Weights of a small GPT-style language model, trained from scratch on English Wikipedia.
Size: width 128, 4 heads of 32.
Training: a variant of Adam for these matrices, 260M tokens, 7944 steps.
Each number is 200 + 20 x the weight over its row's rms, rounded and kept within 0 to 999. Layers, rows and columns count from 0. The size before them is the row's rms in percent of the matrix's.

# down: layer 3 MLP down (transposed), 1024x128, rms 0.0126, rows 355-381, columns 0-127
# up: layer 3 MLP up, 1024x128, rms 0.0208, rows 356-382, columns 0-127
down355,016,195,191,215,224,205,219,210,212,200,217,215,198,224,198,238,204,208,188,214,193,248,205,208,213,197,219,224,186,225,194,220,222,216,239,210,220,202,212,218,209,220,191,213,202,237,198,195,231,209,214,226,198,206,220,248,191,197,206,205,209,196,196,194,213,190,203,206,212,240,187,206,188,191,193,201,236,197,199,232,224,164,238,204,209,215,227,219,207,211,223,260,197,239,210,217,184,217,214,204,271,156,215,215,232,216,218,220,187,205,196,228,227,188,218,187,191,213,205,203,246,191,210,196,222,199,191,210,212
up356,027,198,225,181,186,182,178,176,205,192,177,194,199,125,213,208,213,222,185,180,185,202,193,191,182,200,194,189,188,203,196,213,196,221,214,204,188,201,175,188,229,201,193,184,153,194,199,198,180,180,234,185,194,174,180,190,179,190,176,173,230,208,192,194,218,195,204,186,192,188,183,194,176,198,195,164,234,179,195,210,198,193,184,202,193,194,175,193,202,216,102,212,194,201,199,200,186,170,187,205,257,193,174,194,200,191,206,177,204,194,206,190,172,198,159,199,194,206,178,169,190,179,188,178,205,195,189,174,181
down356,014,203,204,222,182,193,214,162,201,203,194,229,196,209,188,175,228,179,197,220,221,188,203,186,204,230,213,182,241,192,213,163,210,198,218,204,186,213,204,189,155,208,205,205,222,186,208,193,155,228,197,176,225,234,201,146,219,202,182,195,184,248,209,217,195,215,204,204,192,209,207,222,217,225,248,204,220,202,212,174,183,218,169,198,206,206,199,173,218,185,203,151,202,165,218,174,208,212,229,187,163,222,191,181,183,196,179,186,211,192,184,179,193,221,182,194,217,207,208,210,196,260,206,195,207,208,213,198,218
up357,025,214,231,211,199,213,215,200,201,219,208,225,203,233,207,213,221,201,202,212,241,195,200,211,222,223,221,215,236,199,213,227,216,208,196,194,202,217,212,215,218,183,198,213,220,210,221,195,182,207,238,199,214,225,218,215,202,215,213,205,209,181,226,227,185,216,212,204,224,185,185,196,227,202,201,201,162,226,229,187,206,225,186,199,215,215,206,208,199,202,246,222,219,205,206,200,208,177,207,215,203,209,73,219,190,222,226,176,215,203,209,195,202,215,202,234,207,195,208,201,203,211,222,223,207,216,198,216,203
down357,017,226,200,207,212,183,175,210,225,200,202,224,208,217,206,226,209,214,190,200,175,252,205,201,200,196,224,209,190,246,194,187,224,220,235,227,214,203,213,224,200,226,196,211,202,218,203,200,199,226,220,200,210,206,214,214,190,204,206,200,224,233,203,200,216,186,197,228,224,237,179,200,175,211,200,196,239,210,198,222,220,183,231,210,229,220,210,230,223,206,222,224,179,217,232,219,176,224,206,233,242,160,224,223,200,223,205,222,184,232,201,215,232,199,202,162,185,237,216,214,240,207,199,207,233,180,207,205,215
up358,031,192,189,213,214,195,213,220,211,194,238,184,204,199,179,201,177,191,198,192,193,203,197,193,202,182,188,198,181,200,182,171,203,192,227,205,215,174,215,201,220,205,203,203,187,196,187,207,202,198,193,214,199,188,187,192,198,187,212,202,211,209,201,185,201,191,185,209,184,228,206,196,204,210,210,206,201,192,220,217,203,186,216,209,201,208,210,206,195,193,193,193,202,204,222,201,205,219,204,204,262,203,32,209,228,192,220,198,183,195,196,197,210,209,214,177,219,204,189,216,201,215,205,195,221,194,200,216,202
down358,017,210,206,168,198,194,209,199,178,240,204,189,183,192,209,179,193,243,219,221,227,205,203,199,219,212,204,193,206,185,189,242,192,202,145,183,196,244,214,209,186,181,200,193,216,189,181,191,193,181,202,208,228,215,194,226,216,227,196,248,172,193,212,226,208,210,207,214,200,170,221,219,219,194,192,229,207,204,184,183,215,203,218,234,200,196,203,215,201,209,217,224,214,202,155,202,234,208,224,174,194,237,189,190,182,179,202,202,192,186,195,239,181,201,239,236,175,177,224,201,185,196,221,161,173,224,218,243,208
up359,053,216,229,199,200,214,187,184,189,244,244,220,211,213,202,221,241,193,200,207,219,196,191,210,214,230,220,222,228,201,184,239,212,210,191,199,185,226,176,217,208,181,193,207,191,211,217,224,178,225,226,196,186,233,215,206,191,215,240,205,215,193,220,192,219,218,202,191,224,185,201,209,225,193,171,176,164,216,188,178,195,227,189,207,186,243,193,205,217,185,218,213,207,185,186,219,208,248,198,202,168,204,292,201,188,202,178,192,218,215,205,202,198,216,221,234,197,189,215,179,200,200,204,207,174,186,199,181,196
down359,025,197,163,207,178,175,189,213,189,173,197,211,224,229,190,192,203,191,229,160,207,192,228,173,184,182,220,187,194,232,210,193,215,201,204,200,220,192,241,239,241,206,219,205,180,176,214,205,216,194,185,194,223,181,206,207,173,207,183,179,227,211,196,199,200,210,191,205,198,221,211,198,156,189,215,202,194,186,219,233,183,206,214,197,223,182,207,197,229,207,214,208,165,234,246,232,185,193,177,207,174,174,237,205,211,189,217,207,200,229,190,176,236,208,169,160,227,228,173,205,225,197,208,188,241,189,215,188,219
up360,032,200,228,196,221,201,189,210,205,226,237,198,205,190,216,226,226,216,203,206,200,205,209,203,216,222,208,218,215,191,211,231,201,222,229,212,233,221,203,226,215,208,201,206,227,224,207,223,212,218,208,203,196,209,226,228,198,219,246,207,225,219,200,187,240,212,208,194,218,196,224,223,217,193,198,196,186,200,172,214,201,217,210,223,201,211,199,229,237,214,227,208,200,209,207,215,212,296,217,197,118,203,241,204,207,203,173,220,207,217,203,228,205,213,216,212,202,214,205,193,201,203,210,186,193,206,217,213,191
down360,017,230,182,204,186,197,181,215,187,207,198,204,220,183,227,175,240,189,243,183,201,163,229,202,191,210,201,179,222,231,227,200,193,220,174,185,185,195,194,206,220,209,227,221,196,196,234,203,174,205,207,206,222,216,205,175,205,232,198,203,222,193,203,216,203,232,198,227,194,184,225,192,185,205,201,204,164,235,216,217,208,265,205,192,200,207,175,188,228,202,194,181,218,204,229,225,224,170,177,221,152,231,223,201,192,197,205,194,199,220,238,174,215,217,190,211,232,206,191,185,191,212,197,241,202,210,228,172,227
up361,027,190,154,208,206,189,209,202,209,176,200,181,191,190,179,198,157,186,196,187,163,204,197,179,200,167,183,181,150,208,196,169,185,177,202,195,203,184,211,189,174,219,206,190,184,183,177,190,204,188,182,213,192,198,188,201,197,173,161,201,175,197,178,165,194,197,178,204,191,210,204,190,174,204,202,201,209,178,222,209,194,163,216,199,187,188,210,207,169,176,145,183,188,198,206,182,203,167,190,196,261,202,118,180,199,189,209,197,183,201,181,179,189,212,181,159,210,219,169,210,218,201,196,179,206,203,179,197,202
down361,014,220,204,185,181,206,210,211,199,203,218,185,213,221,210,216,176,213,230,213,209,191,206,232,177,239,232,201,188,211,198,263,203,201,188,197,187,229,184,185,198,204,198,197,221,211,220,221,196,186,211,217,227,205,178,233,218,217,198,238,188,199,211,227,191,214,226,221,218,198,212,195,248,200,196,201,206,219,204,207,218,179,198,249,204,202,217,173,214,214,206,215,251,207,189,222,230,216,217,177,234,217,238,173,203,209,196,174,189,185,232,233,206,185,249,228,189,192,209,194,162,189,210,194,192,229,213,228,213
up362,021,200,236,201,178,208,188,189,171,196,176,203,199,199,195,197,214,204,196,206,166,187,184,193,182,198,188,186,197,192,186,203,196,188,139,179,216,187,188,189,160,191,188,188,212,181,212,193,191,198,184,176,179,185,198,211,175,194,221,190,190,172,207,180,187,197,208,185,209,169,179,188,191,191,181,178,196,211,170,189,191,223,185,186,190,187,181,191,193,212,141,205,168,194,171,192,191,218,191,166,223,199,309,209,192,201,182,174,212,198,199,165,186,188,186,196,186,198,189,179,189,192,182,188,168,180,197,167,195
down362,012,198,196,239,238,196,213,240,203,213,231,229,195,208,207,207,220,188,203,191,185,205,221,181,202,197,205,208,204,226,183,189,227,202,195,234,183,191,220,209,219,208,202,229,198,225,216,221,248,210,221,181,204,226,224,200,189,216,214,179,212,201,185,198,245,214,181,188,208,223,200,210,160,191,230,212,227,216,183,205,216,216,211,211,221,224,182,193,220,189,208,194,232,190,225,205,227,155,208,207,227,178,214,227,241,226,201,206,212,248,193,171,213,196,196,194,247,208,206,239,214,194,196,227,194,215,223,161,204
up363,020,213,242,196,208,210,200,176,178,211,245,203,196,198,183,223,216,190,205,217,219,201,192,212,210,219,223,217,223,172,179,234,222,212,197,178,203,187,194,217,223,164,195,211,198,216,197,208,161,196,243,196,188,214,196,209,180,217,237,198,208,188,218,188,188,216,204,198,217,170,164,188,234,169,190,169,174,219,181,180,191,216,170,204,203,226,198,194,209,196,245,213,201,199,189,201,214,212,189,192,217,199,115,217,198,226,177,170,201,191,216,200,191,191,203,229,199,171,203,175,190,203,222,205,154,200,224,200,197
down363,014,223,184,172,191,167,189,210,212,189,174,204,224,182,209,200,195,211,192,184,150,215,208,197,201,171,179,207,183,229,182,176,203,203,195,204,211,208,194,224,189,217,184,189,183,184,186,186,223,218,195,193,197,184,193,191,178,193,180,178,208,234,210,182,212,187,178,236,198,216,177,196,151,173,174,223,193,200,178,210,200,198,194,178,208,195,170,227,209,207,201,223,147,210,219,217,158,192,205,214,210,162,213,217,170,192,205,214,181,222,202,200,199,193,190,132,174,217,203,219,226,173,177,160,217,160,175,185,211
up364,035,190,138,205,210,176,217,221,217,198,197,181,196,223,208,201,183,202,205,175,186,209,221,191,201,195,193,185,192,229,226,189,187,182,245,203,200,221,225,220,202,229,215,211,232,218,185,191,246,187,170,221,214,205,218,196,220,204,169,208,190,228,192,215,200,203,206,223,201,219,244,210,197,215,216,242,233,172,221,238,206,184,221,203,204,179,221,227,206,205,189,196,196,204,231,206,199,194,209,215,195,213,141,181,201,190,219,224,185,206,189,228,217,224,186,184,218,220,190,215,202,215,202,187,252,245,191,222,206
down364,015,217,202,191,164,221,190,194,181,194,206,193,187,177,208,194,210,189,203,220,219,168,160,224,202,213,201,179,218,166,205,183,176,216,193,201,204,188,179,165,182,169,181,198,202,212,202,204,156,194,208,213,175,195,167,188,232,194,226,204,199,171,224,185,175,199,230,198,194,168,198,157,248,198,192,180,196,205,208,190,194,203,187,216,175,222,188,179,182,194,195,207,256,195,178,210,213,221,164,190,231,233,206,191,185,203,183,159,179,157,194,210,206,188,237,222,175,176,194,165,168,195,197,215,182,199,201,208,217
up365,020,201,151,214,215,190,213,195,198,235,221,214,209,178,209,238,237,225,199,186,183,211,211,199,225,250,204,206,202,250,225,226,199,193,214,196,201,219,208,240,185,204,215,194,210,218,185,183,213,202,204,210,199,226,239,243,207,224,193,200,199,188,191,223,190,204,208,204,231,195,223,211,213,206,192,208,210,178,224,222,217,212,211,196,194,198,208,226,205,204,208,219,185,187,198,214,212,187,215,218,101,217,178,204,189,208,208,197,206,200,200,225,182,234,224,222,217,200,188,189,196,219,202,208,218,246,179,203,196
down365,017,225,198,194,183,194,173,224,183,186,202,230,218,226,208,223,187,183,231,196,224,219,203,208,188,204,220,215,214,239,209,195,208,238,207,232,219,190,213,193,227,208,173,222,212,219,232,216,209,198,238,188,214,210,196,203,214,216,217,215,217,230,206,186,203,220,206,207,223,205,187,182,205,188,213,183,215,234,234,225,205,215,239,213,226,224,199,175,215,210,205,201,235,238,218,221,220,187,185,206,230,178,241,183,209,224,192,185,188,231,231,201,241,188,201,175,203,210,219,192,207,186,202,254,235,194,215,202,240
up366,017,195,177,194,215,165,183,200,200,218,187,207,200,154,201,219,197,210,181,178,211,215,202,194,184,238,206,204,198,235,195,200,197,215,215,200,216,189,182,239,194,209,194,180,192,220,197,208,191,180,185,203,196,184,201,237,191,188,188,192,203,209,175,202,179,202,204,189,197,206,205,213,195,192,198,175,263,192,207,214,215,183,204,188,199,179,199,178,214,222,175,215,184,205,196,199,218,154,191,233,89,207,222,162,200,203,181,192,206,202,207,214,206,198,151,190,192,216,169,184,194,183,189,194,226,222,182,183,186
down366,014,211,201,211,175,177,189,223,180,192,200,221,200,221,218,181,209,217,225,205,205,193,224,213,191,214,206,212,220,231,219,197,203,198,188,225,229,201,207,200,190,211,230,224,242,202,241,200,172,184,233,226,206,236,192,191,221,259,200,213,206,215,200,205,198,227,204,185,209,187,195,201,208,210,210,179,210,225,223,238,200,258,212,217,224,235,228,213,217,215,201,174,205,207,195,186,240,171,198,193,190,227,239,181,212,220,223,197,214,214,202,173,234,226,188,209,231,192,199,204,175,218,220,243,220,194,226,196,212
up367,019,204,187,220,221,206,188,206,177,247,180,212,214,251,194,197,175,188,203,208,227,187,204,210,209,211,210,228,201,213,211,195,206,223,160,201,243,209,229,227,162,199,197,220,255,214,211,223,199,224,191,211,207,216,214,247,219,209,194,198,193,209,212,203,179,213,214,197,226,211,190,212,235,197,218,239,175,219,179,161,194,224,205,205,193,202,204,194,202,196,185,185,163,220,207,181,204,162,188,205,134,210,198,216,185,213,182,176,207,218,197,201,198,227,170,216,184,226,211,219,206,198,182,193,191,164,221,207,200
down367,012,235,205,212,206,168,178,241,202,163,237,203,212,191,225,184,195,218,218,163,164,217,206,202,207,196,201,227,226,204,215,222,208,195,229,187,223,175,207,210,220,217,214,210,188,209,207,180,208,204,199,149,172,212,178,229,188,232,224,190,218,175,202,196,215,226,193,178,218,219,196,188,171,209,168,192,218,198,200,239,193,196,216,209,191,208,176,215,192,200,217,229,235,221,197,214,219,176,161,184,190,176,219,203,229,198,229,240,199,176,228,216,215,203,204,218,203,231,188,223,187,209,212,250,207,211,211,180,211
up368,018,198,142,205,209,210,220,192,196,193,224,194,209,253,227,208,205,201,214,191,177,204,235,190,186,188,195,190,208,229,207,210,192,177,240,198,169,216,208,208,229,213,216,198,174,218,195,195,237,205,166,205,217,206,196,176,223,198,217,204,181,232,208,204,220,198,181,215,215,230,219,217,187,204,225,227,189,176,156,213,194,184,206,201,206,225,216,192,205,186,258,187,222,185,206,207,186,189,183,216,245,205,206,197,195,181,241,239,194,207,191,227,203,186,235,197,212,180,222,198,190,231,215,219,247,205,225,200,213
down368,013,186,209,204,194,235,234,200,173,205,205,186,230,181,224,220,228,180,210,213,212,186,162,211,212,221,197,198,199,170,200,194,184,192,201,199,221,200,192,177,207,171,172,201,198,175,151,192,232,225,189,222,181,222,200,233,218,169,208,196,200,203,238,177,165,203,242,217,193,178,213,199,239,205,226,207,151,192,228,157,185,189,196,184,181,183,168,209,196,203,194,217,208,211,203,195,191,246,209,200,230,216,193,195,189,192,214,203,188,165,208,226,187,198,246,231,199,202,160,191,191,181,207,195,192,199,182,225,205
up369,023,197,172,204,205,215,217,208,203,192,224,177,201,204,178,183,178,194,203,186,183,197,195,193,220,176,195,215,168,182,211,181,204,205,212,206,186,180,212,167,210,208,218,228,186,197,189,195,213,182,244,214,217,193,168,193,213,195,198,196,198,210,221,201,224,195,194,203,175,221,204,189,184,191,211,212,172,178,230,201,195,197,204,207,205,208,205,199,171,190,207,186,207,202,214,218,180,209,196,202,133,193,61,219,217,187,224,178,185,193,195,195,197,196,213,192,212,176,194,211,206,212,196,201,215,185,209,199,206
down369,016,190,227,169,210,213,215,166,223,212,196,194,198,169,215,214,179,211,195,239,224,200,193,222,238,197,196,207,216,162,207,232,188,197,216,185,192,230,195,204,195,184,199,194,197,182,169,197,205,215,181,173,203,208,191,227,201,191,209,230,180,221,210,208,194,206,231,217,199,188,215,235,243,216,188,208,208,191,189,178,205,156,193,230,181,189,210,195,182,210,194,229,233,189,192,205,217,246,213,176,190,227,158,214,173,177,186,235,205,174,205,247,179,199,228,214,166,196,219,202,204,218,213,155,190,221,208,231,201
up370,025,205,205,195,193,198,185,186,179,219,229,194,210,173,192,209,240,216,188,178,163,194,200,187,202,216,194,199,173,191,166,214,202,210,197,190,188,186,180,213,199,183,187,192,162,187,190,198,187,210,239,184,175,199,194,222,169,208,214,171,202,196,206,182,227,205,192,178,211,181,188,195,179,178,170,167,201,183,172,198,199,204,184,198,185,218,173,189,199,182,133,215,179,205,188,210,192,214,179,195,264,209,237,209,188,184,176,169,201,205,205,171,177,199,247,208,192,183,191,154,202,206,204,170,167,173,190,157,195
down370,015,215,188,191,218,145,171,211,172,205,225,232,207,212,209,185,180,191,218,194,253,182,219,169,171,201,219,199,189,184,189,190,211,210,174,223,195,189,226,220,225,191,189,208,179,174,212,198,218,211,186,157,236,205,199,173,201,225,196,169,200,243,219,202,202,212,187,200,198,192,196,211,199,198,228,201,197,200,200,161,194,206,210,194,206,176,178,165,207,213,181,167,213,197,222,200,222,206,195,209,113,205,200,193,192,193,188,196,195,230,199,188,213,216,177,170,234,203,219,214,196,194,210,183,233,182,217,183,209
up371,024,189,195,201,180,193,184,169,193,205,158,219,193,178,196,209,203,202,203,206,190,195,182,209,188,218,201,196,211,183,193,201,193,189,160,178,199,209,192,211,163,185,191,182,221,201,208,192,195,200,174,193,189,216,224,206,187,196,160,211,177,180,202,219,163,204,215,200,204,173,193,200,217,190,184,191,223,205,182,184,198,205,190,187,190,174,189,208,208,211,178,201,162,179,173,191,208,202,212,189,77,201,273,182,183,209,166,175,200,202,196,206,203,209,182,209,183,201,202,203,193,185,198,194,175,221,186,188,190
down371,017,211,185,221,185,206,191,239,192,171,206,207,207,227,210,220,203,176,201,186,193,225,209,202,193,197,203,210,196,250,206,185,206,214,222,219,220,181,211,194,217,224,196,219,214,237,220,195,197,202,212,203,198,182,212,212,197,191,215,173,230,191,173,196,215,206,169,188,213,234,163,168,161,201,196,185,205,227,210,231,200,230,212,174,211,230,222,197,208,186,209,192,199,220,213,214,197,137,192,226,248,166,234,191,225,237,209,184,204,228,212,185,227,202,179,189,215,217,208,193,227,185,177,255,215,184,188,193,209
up372,031,200,188,202,195,204,203,195,200,211,226,197,198,190,218,195,208,195,198,185,176,201,208,184,184,200,185,203,200,214,182,206,192,194,180,197,195,195,191,214,171,207,197,189,214,198,193,213,208,213,189,195,191,204,190,198,183,187,212,194,191,206,213,190,216,199,191,194,197,187,207,197,192,205,190,192,199,176,185,200,196,203,204,204,194,218,198,186,207,199,161,198,191,189,195,190,200,211,178,208,130,195,371,206,196,191,173,191,207,213,197,172,186,187,215,197,206,194,193,206,195,196,196,202,174,190,179,180,205
down372,015,192,188,221,209,168,210,248,199,220,210,203,220,238,203,204,182,199,243,217,238,157,219,212,199,221,214,213,191,177,210,218,212,190,180,208,212,217,234,212,234,184,204,208,203,210,215,200,226,167,180,233,243,207,212,227,208,227,194,214,191,202,228,187,191,227,224,196,235,177,184,212,224,173,236,215,177,206,217,203,219,219,187,197,180,180,198,181,215,200,191,230,195,212,217,230,221,205,210,207,218,241,236,189,217,190,199,204,242,221,215,198,218,205,207,228,242,187,197,162,194,200,215,216,208,204,203,218,209
up373,032,205,192,220,203,210,220,233,195,225,222,206,211,273,188,197,210,185,216,212,231,194,208,207,225,213,208,218,204,206,199,191,209,193,199,207,222,207,226,220,186,191,205,232,246,212,212,199,217,221,189,209,216,233,238,220,228,225,194,217,195,199,213,230,185,214,214,226,218,199,231,207,229,196,203,239,161,226,205,194,203,224,223,197,205,195,211,210,196,192,262,203,199,214,215,214,203,243,217,206,203,216,172,227,206,208,203,205,197,205,198,217,228,229,249,222,203,196,223,211,216,228,212,206,215,220,206,240,216
down373,017,222,172,183,221,189,177,223,192,184,228,191,193,193,213,225,181,227,184,167,191,230,196,185,206,152,197,205,181,201,189,198,206,214,205,206,210,168,224,222,242,204,194,199,169,208,203,176,219,187,209,187,173,165,189,245,177,188,222,162,229,179,196,178,219,176,198,172,200,212,183,168,178,199,160,184,202,179,178,219,208,175,234,195,218,216,205,211,172,219,194,223,211,220,193,216,196,195,150,206,212,155,186,225,215,215,197,203,168,214,196,219,206,188,207,178,189,218,209,196,210,147,187,205,207,183,201,194,196
up374,022,197,223,215,197,211,219,197,198,198,257,187,192,211,190,195,225,181,207,204,174,202,189,194,202,190,191,207,205,175,194,197,211,189,168,208,177,169,197,198,193,196,203,215,182,195,192,196,202,202,234,197,202,197,181,193,188,193,242,187,205,185,238,196,213,197,179,199,179,180,181,180,189,190,192,193,135,188,213,186,190,226,195,197,202,213,201,177,185,193,216,209,180,182,203,199,191,236,181,199,192,186,133,246,210,203,195,181,189,180,198,182,197,162,282,208,194,137,203,203,192,204,211,209,179,171,202,183,215
down374,015,213,180,174,221,190,209,205,216,234,210,210,189,204,227,203,180,207,183,226,188,193,186,202,234,189,211,220,193,179,189,215,218,217,205,203,223,238,225,228,204,184,191,214,201,209,168,198,251,200,192,211,212,200,211,235,198,207,202,218,190,227,209,195,232,201,231,202,240,191,203,250,200,187,192,216,221,197,177,190,194,162,206,214,183,179,215,209,192,207,186,245,202,198,212,238,201,218,224,192,228,198,187,242,207,188,216,237,216,235,191,227,177,197,221,187,193,188,251,215,226,211,200,147,214,186,185,222,201
up375,021,203,224,194,200,187,203,188,198,213,206,218,203,170,230,232,252,224,201,200,195,213,201,202,196,240,211,201,258,225,213,240,202,195,229,193,206,209,177,243,215,190,202,203,205,223,204,194,206,201,187,191,192,201,229,222,189,216,217,180,218,208,205,223,185,203,218,210,226,169,189,218,218,207,200,174,221,185,172,223,213,222,189,191,208,199,196,197,238,235,226,232,204,194,200,201,213,202,213,206,112,213,211,198,192,216,167,193,210,197,213,243,200,204,205,228,202,194,201,179,171,207,212,206,198,248,200,209,188
down375,014,216,185,216,199,188,195,239,189,206,195,230,207,220,193,206,217,176,207,203,208,197,216,191,196,204,191,195,210,245,200,147,204,226,192,225,214,172,216,211,195,191,178,219,219,226,220,209,202,209,234,236,211,227,213,173,210,219,191,184,221,235,192,177,220,202,189,213,208,197,186,162,183,186,206,195,211,237,207,206,197,252,219,167,208,226,191,185,224,216,196,184,183,224,221,204,190,162,195,219,225,184,216,190,198,229,198,178,188,238,208,159,233,199,183,166,223,211,198,203,225,191,195,237,226,172,199,180,233
up376,025,193,219,197,205,202,197,191,213,207,227,183,194,169,184,229,198,208,187,198,192,204,200,202,195,218,209,211,192,189,179,189,204,191,230,208,196,174,198,195,222,193,197,198,194,205,191,195,187,203,207,197,201,198,212,192,186,208,204,192,236,197,215,189,214,199,195,200,199,204,176,209,199,186,190,185,208,191,203,201,200,201,199,203,206,203,191,194,207,206,188,215,214,190,210,205,199,224,191,205,299,188,51,217,222,195,167,198,206,209,204,199,194,202,226,221,206,182,210,178,191,184,215,205,213,201,209,194,185
down376,012,228,202,180,168,196,194,219,192,209,211,193,210,199,224,189,212,218,247,209,197,215,184,215,232,218,195,193,230,213,217,176,210,198,187,187,199,211,239,198,194,193,205,209,249,178,139,212,205,237,208,189,216,220,192,191,230,219,200,203,203,220,203,224,221,217,224,206,197,192,217,205,201,172,205,193,212,202,211,210,188,257,198,196,232,212,211,192,208,197,236,200,185,207,182,195,204,214,212,212,144,221,164,190,170,178,200,206,188,226,192,212,192,234,216,177,191,229,217,197,238,231,214,168,225,218,202,236,212
up377,021,190,209,181,187,177,181,195,220,168,183,183,194,148,222,213,207,209,194,173,176,211,189,193,181,192,186,191,190,214,198,199,193,205,229,210,173,185,182,188,223,217,205,205,160,217,187,205,197,164,189,195,199,174,180,170,179,189,187,178,220,223,193,208,215,193,207,203,168,172,196,194,169,192,206,172,246,165,227,231,187,188,193,198,201,179,189,175,193,232,148,210,202,191,203,203,189,200,191,202,105,189,215,197,233,194,205,209,201,187,208,212,197,179,169,183,200,213,187,184,191,184,193,171,215,213,201,176,192
down377,015,199,228,219,179,227,239,200,214,237,218,209,204,211,206,206,233,202,201,238,212,188,190,224,234,224,209,201,242,196,206,187,212,198,221,197,197,230,212,206,181,190,217,222,248,205,208,212,188,207,203,243,212,220,217,185,221,193,210,211,200,224,218,218,210,219,242,200,206,195,204,210,235,223,233,209,202,220,225,190,201,236,176,188,200,243,256,193,209,207,196,188,209,173,203,194,219,218,234,198,217,252,200,193,204,209,200,193,225,201,207,191,186,230,210,225,236,188,219,207,192,242,214,198,208,217,201,225,213
up378,021,212,242,191,198,219,192,206,191,191,211,194,191,189,184,184,198,179,194,218,206,190,196,198,205,184,207,211,182,160,177,208,203,209,166,187,210,182,203,181,189,170,190,184,210,184,193,207,158,204,239,185,186,176,176,210,175,205,245,195,208,161,201,174,212,190,198,167,195,194,169,187,201,175,194,186,193,219,176,173,197,217,167,208,204,219,194,197,190,193,196,192,204,211,183,195,210,236,193,176,289,185,235,211,207,206,171,192,198,196,203,154,192,167,194,195,202,183,188,185,198,195,193,193,145,158,222,186,193
down378,012,203,213,199,245,181,185,198,225,224,179,228,216,159,197,192,213,231,204,200,165,198,226,192,193,196,188,221,192,202,198,226,196,210,180,200,182,218,186,217,205,216,220,208,175,183,196,208,241,220,198,155,218,188,220,188,179,224,183,211,212,213,191,239,205,177,164,217,199,194,223,231,171,198,212,221,206,198,174,212,222,175,212,226,218,185,181,230,209,202,206,224,151,221,220,202,193,215,221,211,147,194,195,258,186,180,214,232,205,216,201,221,194,205,200,172,172,204,213,212,203,196,184,187,203,217,229,181,179
up379,018,217,218,209,176,206,221,200,198,212,220,222,195,198,233,212,222,219,208,179,200,211,207,199,196,208,202,191,257,238,216,251,198,202,190,196,162,253,186,207,187,205,201,206,213,203,214,198,214,190,241,178,212,227,211,196,199,204,220,196,193,205,223,217,212,222,222,199,215,163,213,199,199,213,202,195,190,199,225,225,204,218,194,191,201,238,194,206,192,212,165,230,233,185,195,207,195,174,199,216,277,209,180,201,182,207,218,195,229,205,204,171,182,212,187,209,224,222,197,191,199,211,218,237,209,243,160,179,210
down379,013,180,186,208,210,194,211,192,211,201,203,234,223,221,168,230,196,159,196,224,228,207,204,192,186,201,219,200,184,220,199,181,214,188,246,243,195,200,209,195,201,195,173,195,204,228,226,207,189,201,199,222,237,215,220,194,189,206,187,199,211,229,196,167,188,196,213,214,216,237,163,205,187,184,222,197,207,193,230,191,217,166,213,205,214,200,242,182,256,212,202,208,188,217,242,221,189,214,198,208,263,175,223,216,212,214,189,211,200,212,190,175,235,179,190,160,226,208,207,192,227,204,178,212,224,182,208,195,215
up380,110,214,242,184,197,215,181,184,203,193,246,208,218,181,199,213,228,205,192,200,205,201,187,203,213,226,213,223,204,154,173,223,218,220,203,188,163,211,182,192,223,184,187,217,171,206,198,221,182,215,226,185,187,195,199,193,178,207,259,200,207,201,189,192,230,214,211,180,210,171,163,202,189,168,173,163,203,205,165,172,199,202,162,210,190,225,185,172,197,199,255,213,213,201,171,228,202,232,193,204,201,203,214,206,203,196,179,219,210,188,216,189,186,187,214,206,194,180,207,154,186,195,187,212,163,161,220,183,189
down380,058,181,184,218,199,175,211,192,201,224,159,214,191,205,191,180,201,185,211,181,228,165,212,177,171,173,220,170,212,218,210,202,198,191,207,186,219,207,225,214,194,199,229,180,195,186,192,186,205,211,184,202,229,192,207,190,195,194,160,211,215,214,198,234,183,195,183,210,169,221,264,214,178,220,229,227,177,181,198,203,200,222,220,150,200,200,216,210,218,205,157,188,194,215,232,209,201,213,197,195,131,182,203,208,196,206,225,189,192,220,201,170,213,210,187,181,221,218,184,220,230,211,220,163,218,226,210,190,224
up381,016,199,164,200,210,208,207,192,206,191,226,183,197,256,208,190,216,189,208,194,203,205,223,196,198,190,189,207,213,214,215,212,197,183,247,202,151,218,212,206,216,199,201,207,178,213,191,194,219,219,192,206,211,190,196,170,205,189,254,183,199,236,208,201,208,190,176,210,198,216,207,199,183,209,215,226,194,163,175,211,191,194,189,211,208,230,208,183,202,178,237,194,235,191,204,213,201,228,185,215,248,204,291,204,190,178,209,224,189,194,193,233,200,169,205,214,207,167,216,197,180,219,217,230,214,178,224,199,211
down381,012,181,205,189,215,216,220,191,197,226,204,200,208,174,210,218,218,189,211,213,213,185,187,203,214,204,218,197,216,152,209,195,191,203,207,188,223,221,188,203,215,156,185,195,199,177,154,203,240,209,163,201,203,217,219,227,214,191,200,229,198,190,243,213,154,189,249,213,201,168,214,214,234,201,226,201,169,200,209,173,180,173,192,184,179,168,192,222,216,204,190,232,187,207,224,205,196,268,219,209,178,218,179,209,185,188,222,214,204,184,202,231,193,211,236,210,191,197,195,190,202,191,218,174,189,204,177,239,199
up382,033,210,265,189,195,229,184,187,181,218,222,207,201,189,196,204,212,194,196,216,214,194,185,215,209,207,213,223,222,164,186,227,214,219,185,201,191,193,185,188,207,172,186,208,201,201,207,214,173,216,227,181,187,204,201,190,188,216,250,196,225,190,209,183,224,212,212,183,209,174,169,193,215,169,183,164,170,221,165,174,190,226,173,204,200,222,180,185,211,203,207,210,208,201,182,211,196,244,192,178,193,189,148,226,199,207,149,197,218,200,219,184,184,186,211,226,190,200,220,172,196,180,210,201,140,169,220,189,195